config.toml
num_hidden_layers = 12
hidden_size = 224
num_attention_heads = 4
num_key_value_heads = 4
head_dim = 64
intermediate_size = 896
vocab_size = 4096
hidden_act = "geglu"
norm = "rmsnorm"
norm_place = "peri"
norm_eps = 1e-05
positions = "learned"
qk_norm = false
attn_scale = 0.125
bias = "none"
tie_word_embeddings = true
parallel_block = false
extras = ["capped logits"]
init = "normal"
init_std_qkv = 0.0478
init_std_o = 0.0478
init_std_up = 0.0478
init_std_down = 0.0478
optimizer = "adamw"
learning_rate = 0.00207
beta1 = 0.95
beta2 = 0.95
weight_decay = 0.17
lr_head = 0.0109
max_grad_norm = 0.5
warmup_steps = 340
schedule = "wsd"
decay_fraction = 0.915
decay_shape = "pow"
final_lr_fraction = 0.0
batch_tokens = 32768
max_seq_len = 1024
doc_mask = true
train_tokens = 209600000
max_steps = 6397
dataset = "wikipedia_en"
Each number is 128 + 32 x the weight over its row's rms, rounded and kept within 0 to 255. Layers, rows and columns count from 0. The size above them is the row's rms in percent of the matrix's.

# layer 3 MLP down (transposed), 896x224, rms 0.0645, rows 500-504, columns 0-223
size [107  88 100 105 105]
[[118 121 153  99 128  94 172 157 154 167 141 169 135 168  99 148  63 122  95 114 136 171 192 147 157 104  62 160 147 191 141 163 184  99 142 115 136 134 123 135 200 130 137 213 136 133 110  86 140 104 157 143 173 172 128 103  42 131  98  68 119 162  96 135 135  99 123 140 110 165  97 159  75 191 162 158 164 118  93 130  68 107  87 163 152 123 186 122 159 180 105 138 121 148 132 122 137 135  64 153 138  47  65 104 128 110 147  81  93 120 107 123 110 140 135  58 107 106 103 168 140 172 166 126 108 115  87 179 112  91 142 116  98 149 116 157 179 127 112 157 124  96 121 111 128 103  63 136 131  89 135  93 178  92 123 132 165 175 171 102  66 126 141 107 133  87 164 112  99 130  96 130  69  88 184 159  80  94 149 142 118 143 106 182 121 129 139  92 166 120 150 137 132  73 119 138 127 149 120  78  85 146 150 119 142 122 120  91 129 179 156 112 115 142  88 124  94 117 160  53 111 129 151 159]
 [140  68 125 145 115 121  68 159  78 146  99 151 125 120 135 113 137 145 154 134 117 152 130 104 144 170 128  92 114 145 168 105 107 167  89 135 102 181  50 120 143  71  98 124 150 148 136 173 133 106  91  96 151 115  64  94 150 161 177 112 145 129 142 130 123 160 127  77  86 176  96  52 125 121 119  96 131 112 145 157 157  57 156 185 151 181 204 188 167 129  81  77 124 155  95 114 168 116 127 192 176  73 109 153 177 132 160 134 141  76 136 134 162 141 159 122 116 164 153  92 161 129 132 163 142 156 143  97 167 144 108 151 141 199 123 198 150 113 134 119 122  97 106 193 170 118 140 132 126  97  50 120  74 138 143 193  81 102 137 158 168  85 131 177  92  99 165 172 154 151 130  98 141 137 151 122 112 113 122 137 160 136 120 164 107 106 102 129 168 122 163 106  91  93 159 121 107  71 164 129 114 174 148 142 112 118 136 173 182 176 147 176 136 105  60 185 121 126 104 131  96 160 111 167]
 [120 135 185  56 136 161 125 180 135 169 198 119 169 124 138 115 132 167 133  99 118 113 189 161 105 130 157 114 182 120  98 130 169 113 115 166 103 160  91 156 142 145 108 117 130  90  71 116 158 137 126 113 124 117 175 118 175 178 116 136 102 117 178 123 148 146  71 175 150 175 136 120 145 155 129 176 114 231 120 138 134 145 126  99 180  99 144 114 140  96 133 152 144  79 124 119 112 142 172 153 246 112 124 131 110 134 196 139 155  97 139 134 163 159 120  80 141 117 109 135 143 124 123  68 100  92 109 133 166 122 117 113 155 108 100  92 155 141 132 133 140 157 133 156 158  93 102 104 184  92  91 135 148 130 184 115 153 114 158 146 127  94 127 143 132 103 131  82 109 149 159  93  68 114 207 152 170  50 106 130 119  68  95 179  80  78 111  76 167 115  82 163 121 183 128 167  84 174 135 171 128 151 151  72 108 125 157  99  85 115 132 142 118  95  43 123 129 124 109  86 165 167 149 144]
 [118 159 115 119 168  72 148 152 155 124 107 149 195 152  70 169 144 143 150 127 132 100 107 119 134  79  39 143 118  71 164 149 172 178 137 175  95 113 116  94 184 124 193  80 150 142 128 124 175 140 120 145 103  96 126 168 116  80 114 104 134 131 131 120 185 134 138 139 136 168 183 152  88 155 152 105  85 153  89 210 112 115  73 123 143 146  89 160 128 158 121 108 155 200 101 111 151 178  95 135 108  92 106 143 122 115 111  80 111 159 117  85 123 137 109  84 116 142 125 103 129 201  91 128 103 137 103 152 188 119 150 177 133 162 120 119 166 102 128  97 129 108 171 127 140 132 126 141 100 145 134 136 147 133 109 121 163 134  45 125  89  68 176 147 129 212 204  97 142 158 196 103 141 101  62 108 145 149 171 103  93 131  59 149 178 142  99  76 140 122 136 127 134 153 159 104 108 102 126 114 121 128 157  83 118  67 151 104  77 104 132 131  95  97 108 172 126 129 166  81  84 118 112 182]
 [141  99  72 150 130 140 137 135  87 108 170 102 133 121 154 113  55  90 191 118 125 111 126  81 102  94 198  56  99 126 160 123 160  83 157 125 123 104 182 175  97 145 172 117 120 123 117 148 104 145  87  71 143 183  73 124  99 107  48 165 150 113 144 131 122 135 158 131  70  28  98 123 125 109 168  96 187 160  99 146 140 145 155 146 101  72  87 105 135 127  88 174  90 121  83 128 163  84 111 108  86 105 126 101 125 168 117 124 149 142 122  74 155 142 150 102  95 124 103 172  83 121 105 205 176 216 134 111 121 162 107 119 107 210 121 103 122 213 153 110  98  78  95 115  81  91 127 189 141 111 153 111 108 140 176 126 121 120  83 104 102 168 117  63 117  91 105 132 102  97 122 113 102  86 166 131  96 128  85 129  97 109 144 120 110 137 197 121 116 102 113  87 112 131 128 125 131 117 108 123 123 137 147 171 154 103  82 127 180 110  95 124 136 148 181 120 131 136 126 145 114  91  92 135]]
# layer 3 MLP gate, 896x224, rms 0.0699, rows 501-505, columns 0-223
size [107  94 102 102  97]
[[181  47  98 158 106 131  94 110 110 124  96 108 150 108 181 125 143 126 157 147 111  99 162 148 133 146 139  83 151  73 156  96 127 194 106 119 120 157  65 156 121  77 114 146 156 118 180 184 142 115  64  85 122 107 142  90 150 121 143  98 157 100 134 147 137 131 165 100  67 143 119  79 103  69 138  78 116 127 131 160 178  75 162 156 165 132 184 152 184 134  90  93  77 148 133 133  97 154 136 154 168  98 155 151 126 140 121 112 109  64 119 120 115 138  98  63 111 162 134  67 117 154 162 137  80 138 138  74 148 135 140 138 129 153 142 156 154 138 125  58 140  97 148 148 151 142 160 132  96 132 121 102  82 125 109 144  88  66 136 227 175 103  82 156  94  67 149 153 137 150 144 107 126 100 187 133 117  97 124 143 168 145 157 133 109  81 169 192 161  95 183  67  84 114 167 138 119 150 160 150 108 159 108 146 140 155 136 170 161 162  87 182 164  89  58 147  90 159 120 137 113 140 107 139]
 [131 109 133 207 114 136 126  95 143 148 102 104 107 138  94 132 151  94 136 214 189 137  83 100 182 151  98 176  56 164 157 117 110  89 129  89 134 179 179 151 104 133 151 196 131 149 160 157  73 158 155 137 121 130 123  95  87 119 145 105 129 138 128 144  75 166 182  97 114  53  96 113 137 138 170  71 126  74  95 116 157 139 140 112 112 157 118 201 217 154 175 104 123 161 145 118 191  89 159 138  48 170 102 113 134  96  54 128 128 141 141 164 107 124 100 177  85 153 152 115 109 105 139 175 102 144  94  98 117 151 185 135  97 128 140 115  79 119 117  99 113 122 117 121 133 155 178 110 140 133  83 111 121 186 117 151 149 106 149 128 137 163 160 143  76 198 114 113 157 125 133 201 138 149 128 126  27 121 138 140 119 117 166 112 165 131 164 139 107 121 130 144 103 150 137 175 103 137 115  91 102 123  72 142 144 155 135 106 171 145  87 148 104 127 202 148 116  78 109 142 132 113 104 119]
 [105 138  93  83 191  73 146 113 161 158 128 181 174 169 154 160  90 144 127 129 153 112 134  35 127 154  33 107  78  76 192 150 139 142 131 155 141 170 120  92 146 101 198  85 130 160 108 152 178 116 149 148 121 129 136 151  99 113 146 114 145 138  95 154 142 115 108 171  87 201 152 124  95 137 174  58 121  97 127 175 144 116 101 158 157 113 131  98 123 120 104 102 151 184 151 146 159 167 105 127  80 107 128 140 142 112  78 115 132 130 150 111 100  90 164 108 111 140 131 129 125 128  88  78 135 171  66 102 185 127 124 157 138 127 157 129 104  91 111 110 116 101 151 146 118 131 105  91 146 132 185 156 104 155  99 127 147  90 102  55 118 132 201 174 118 215 158  67 121 170 170  81 128 104  76 116 161 103 174  95 118 106  62 143 118 115 106  64 131 112 126 157 142 147 179 114 126 107 152 116 120  69 188 126 121  97 171 154  55 112 129 122 100 116 135 102  87 118 146 104 101 169 123 120]
 [135 151 139  52  90 166 152 204  83 161 125 105 135 123 138 106 105 108  78 171 185 124 125 134 127 122 145 125 110  91 223 152 128  92 188  97 116 118 191 163  67 135 168 157 161 140 161 132 145 114  74  86 161 143  90 153  90 133  86 106  80 115 117 137 174  97 106 141 123 108 105 107 169 105 177 114 174 169 137 138 113 135  44 145  79 125 119 125  92 110  34 151  96 147 132 139 119  99 123  87 114 155 105 159 142 113 123 128 173 154  79 116 167  98 137  99  71 110  89 125 124 128 110 156  93 121 143 130 142 129 101 105 122 146 129 124  92 191 145  61 142  86  82 166 207 187 166 136 132 103 103  78 134 119 153 136 134 136 110 103 132 131 148 148 101  90 146 206 106 209 152 156 152  94 113 127 154 178 104 121 109 101 128  89 160 135 142 113  93  80 116  67  86 110 118 145 186 141  89 129 128 205 134 120 138 115 113  88 134 107 122  70 138 135  93 123 172  91  88 145 138 124 113 123]
 [132 124 180 106 123 166 161 177 134 139 138  32 140 122  92 123 141 140  72 105 125  92 154 160  96  79 164 140 195 134 163 119  87 121 108 180 163 132  83 123 151 175 135 156 193 139 128 157  75 142 112 142 111  95 125 104 143  96  88  76  94 110  96 150 153 135 186 154 103 147 167 116 172 171  86 134 133 158 160  94 188 104  63 168 142 126 155 172 178 132 134 105  82 138 132 174 143 195 122 125 173 137 177 157 140 141 145 129  94 120  71  68 106  92 126 148 195 178 161 149 129 122 133  89 172 151 123 181 128  92 166  96 103  70 183 165 125 158 100 140 104 140 111  52 102 153 139  91 141 132 101 159 119  98 148 103 126 137 150 147 177 165 109 190 132 169 131 134 120  86 108 107 166 122 145 156 157 121  88  99 138 133 108  66 114 196 140 126 178 154 142 130 157 111  56 205 139 152 135 132 132 115 145 181 136  85  61 130  99 102 135 100 138 157 122 140 128 158 148 132 108 139 134  86]]
# layer 3 MLP up, 896x224, rms 0.0667, rows 501-504, columns 0-223
size [105  94 104 104]
[[ 65 218  66 108  74 127 187 114 142 122 150  90 150 127 142 154 105 127 119 129 112 120 124 150  54 112 161 164 167 142  90 143 156  82 138 131 120  82 195 132  91 133 148 140  89  96 105  79 135 127 183 182 122 156 204 159 109  91  96 114 141 111 136 135 127 102 122 192 131  87 125 179 129 125 167 161 113 123 121  74  90 160 111  43 102 123  62  93  80 162 171 166 125 106 155 148 116 115 164  71  72 179 139 129  43 136  50 124 174 174 147 127 124  85 138 145 146 111 129 124  89  65 122 151 146 102 168 135 131 147 115 125 118  78 150  76 113 112 166 132 107 152 119  79 111 125  93 113 122 124 144 162 129 106 107 151 157 143 134  87  87 176 133  68 144 163 122  98 114 150 114 163  99 143 101 147 136 116 108 140  96 105 117 165 110 170 112 146 134 134  67 134 150 165  96 124 150 110 146 108 134  98 112 107 149  97 137  99  47  92  67 125 109 158 160  66 182 125 110  90 150 118 159 111]
 [120 106  86 136 123 152 127  87 115  47  86 135 131 130 169 143 168 109 162 162 124 138 126  80 148  88 133 114 110 184 151  95 123 174 148 102 140 177 107 142 160  85 145 148 125 164 185 145 132  96  79  43 132  84 104 196 117 125 134 103 117  72  99 133 107 146 179  54 141  81  91  94 105 149 152  74 150  99 141 138 112  68 155 193 121 124 111  88 138 157 109 122 129 217 129  80  95 112  64 101 122  86 188 120 155 122 123 102  97 151 128 134 108 118 116 119  81  92 117 146 102 146 153 140 105 203 111 121  83 114 105 150  86 122 122 168  93 104  94 139 103  97 158 126 105 124 110 169  42 159 176  90 133 129  92 149  83 110 132 150 134 158 125 133 154 143 169 188 125  82 143 136  95 117 113 162 112 114 166 149 133 121 125 122 172 191 150 152  57 115 172 159 112  73 149  89 159 149  91  98 171  62 127 139 142 126 146 137 163 140 159 168 104 172 145 182 120 172 140 185 104 110 130 130]
 [122  96 162 155  74  95 146 172 151 150  98 110 116 125 163 118 111 141 117 157 128 134 164 154 106 138 145 142 171 164  83  57 182  90  86 137  80 158  84 138 145 136 136 164 131 173 114 127 149 147 112 184 115 132 122 101 112  78 169 122 117 185 141 125 118 130 151  92 173 123 112 172 159 122 137  79 149  85 114 111  84 126 112 114 131 133 108 141  48  92 135 156 168  99  70 134 109 143  96 136 173 131 134 120 140 143 145 163  96 142 155 139 135  55 130 142 142 111 133 108  86 146 136 112 177 148 137 104 129  91  71 142 138 166 138 139 147 123  92 148 105 170 168  29 166  76  86 126 143 141  65 117 105 121 132  74 162 119  81 100 147 112  96 133  80  74 149 183 168 114 120 134  75 123 158 112 108 108 126 196 141  99 182 104 103 126  97  75 103 156 103 126 131 141 100  89 138  98  34 123 197 159 183 151 119 118  81 160 147 128 191 185 116 158 199  93 154 143  77 130 179 194 139 135]
 [113 145 118 122  81 105 137 122 169 122  46 104 153 147 135 191 104 166  60 136 186 116  95 191 102 178 111 179  89 166 161  86 109 180 112 109  96 129 149 145 143 141 130 127 104 117 117 160 148  68 103 118 119  74 184 103 148 105 101  89 136  97  73  89 154 133  61  89 135 144  64 106 122 164  90 170 152  95  91 150 150 154 119 146 103  93 161 129  75 126 138 155 136 191 176 181  86 131 158  85 142 184  63 143 130 106  95 106 111 130  89 148 127 112  84 164 159 137 131  93 147 145 129 131  88 125 139 126 112 106 121 177 108  86 152 131  73  97  45  89 138 166  80 120 133 161 116  92 110 149  77 151 158 131 140 121 152 177 155  50 121  63 126 129 134  94 124 133 191 137 136 142 109 100 117  93 119 101 185 141 141  92 146  80 171 129  13 128 121 162 132 112 110 142 113 105 122 111 152 163 146 122 138 160 102 144 163 139  87  66 151 141 126 101  96 134 117 133  88  94 123 143 147 134]]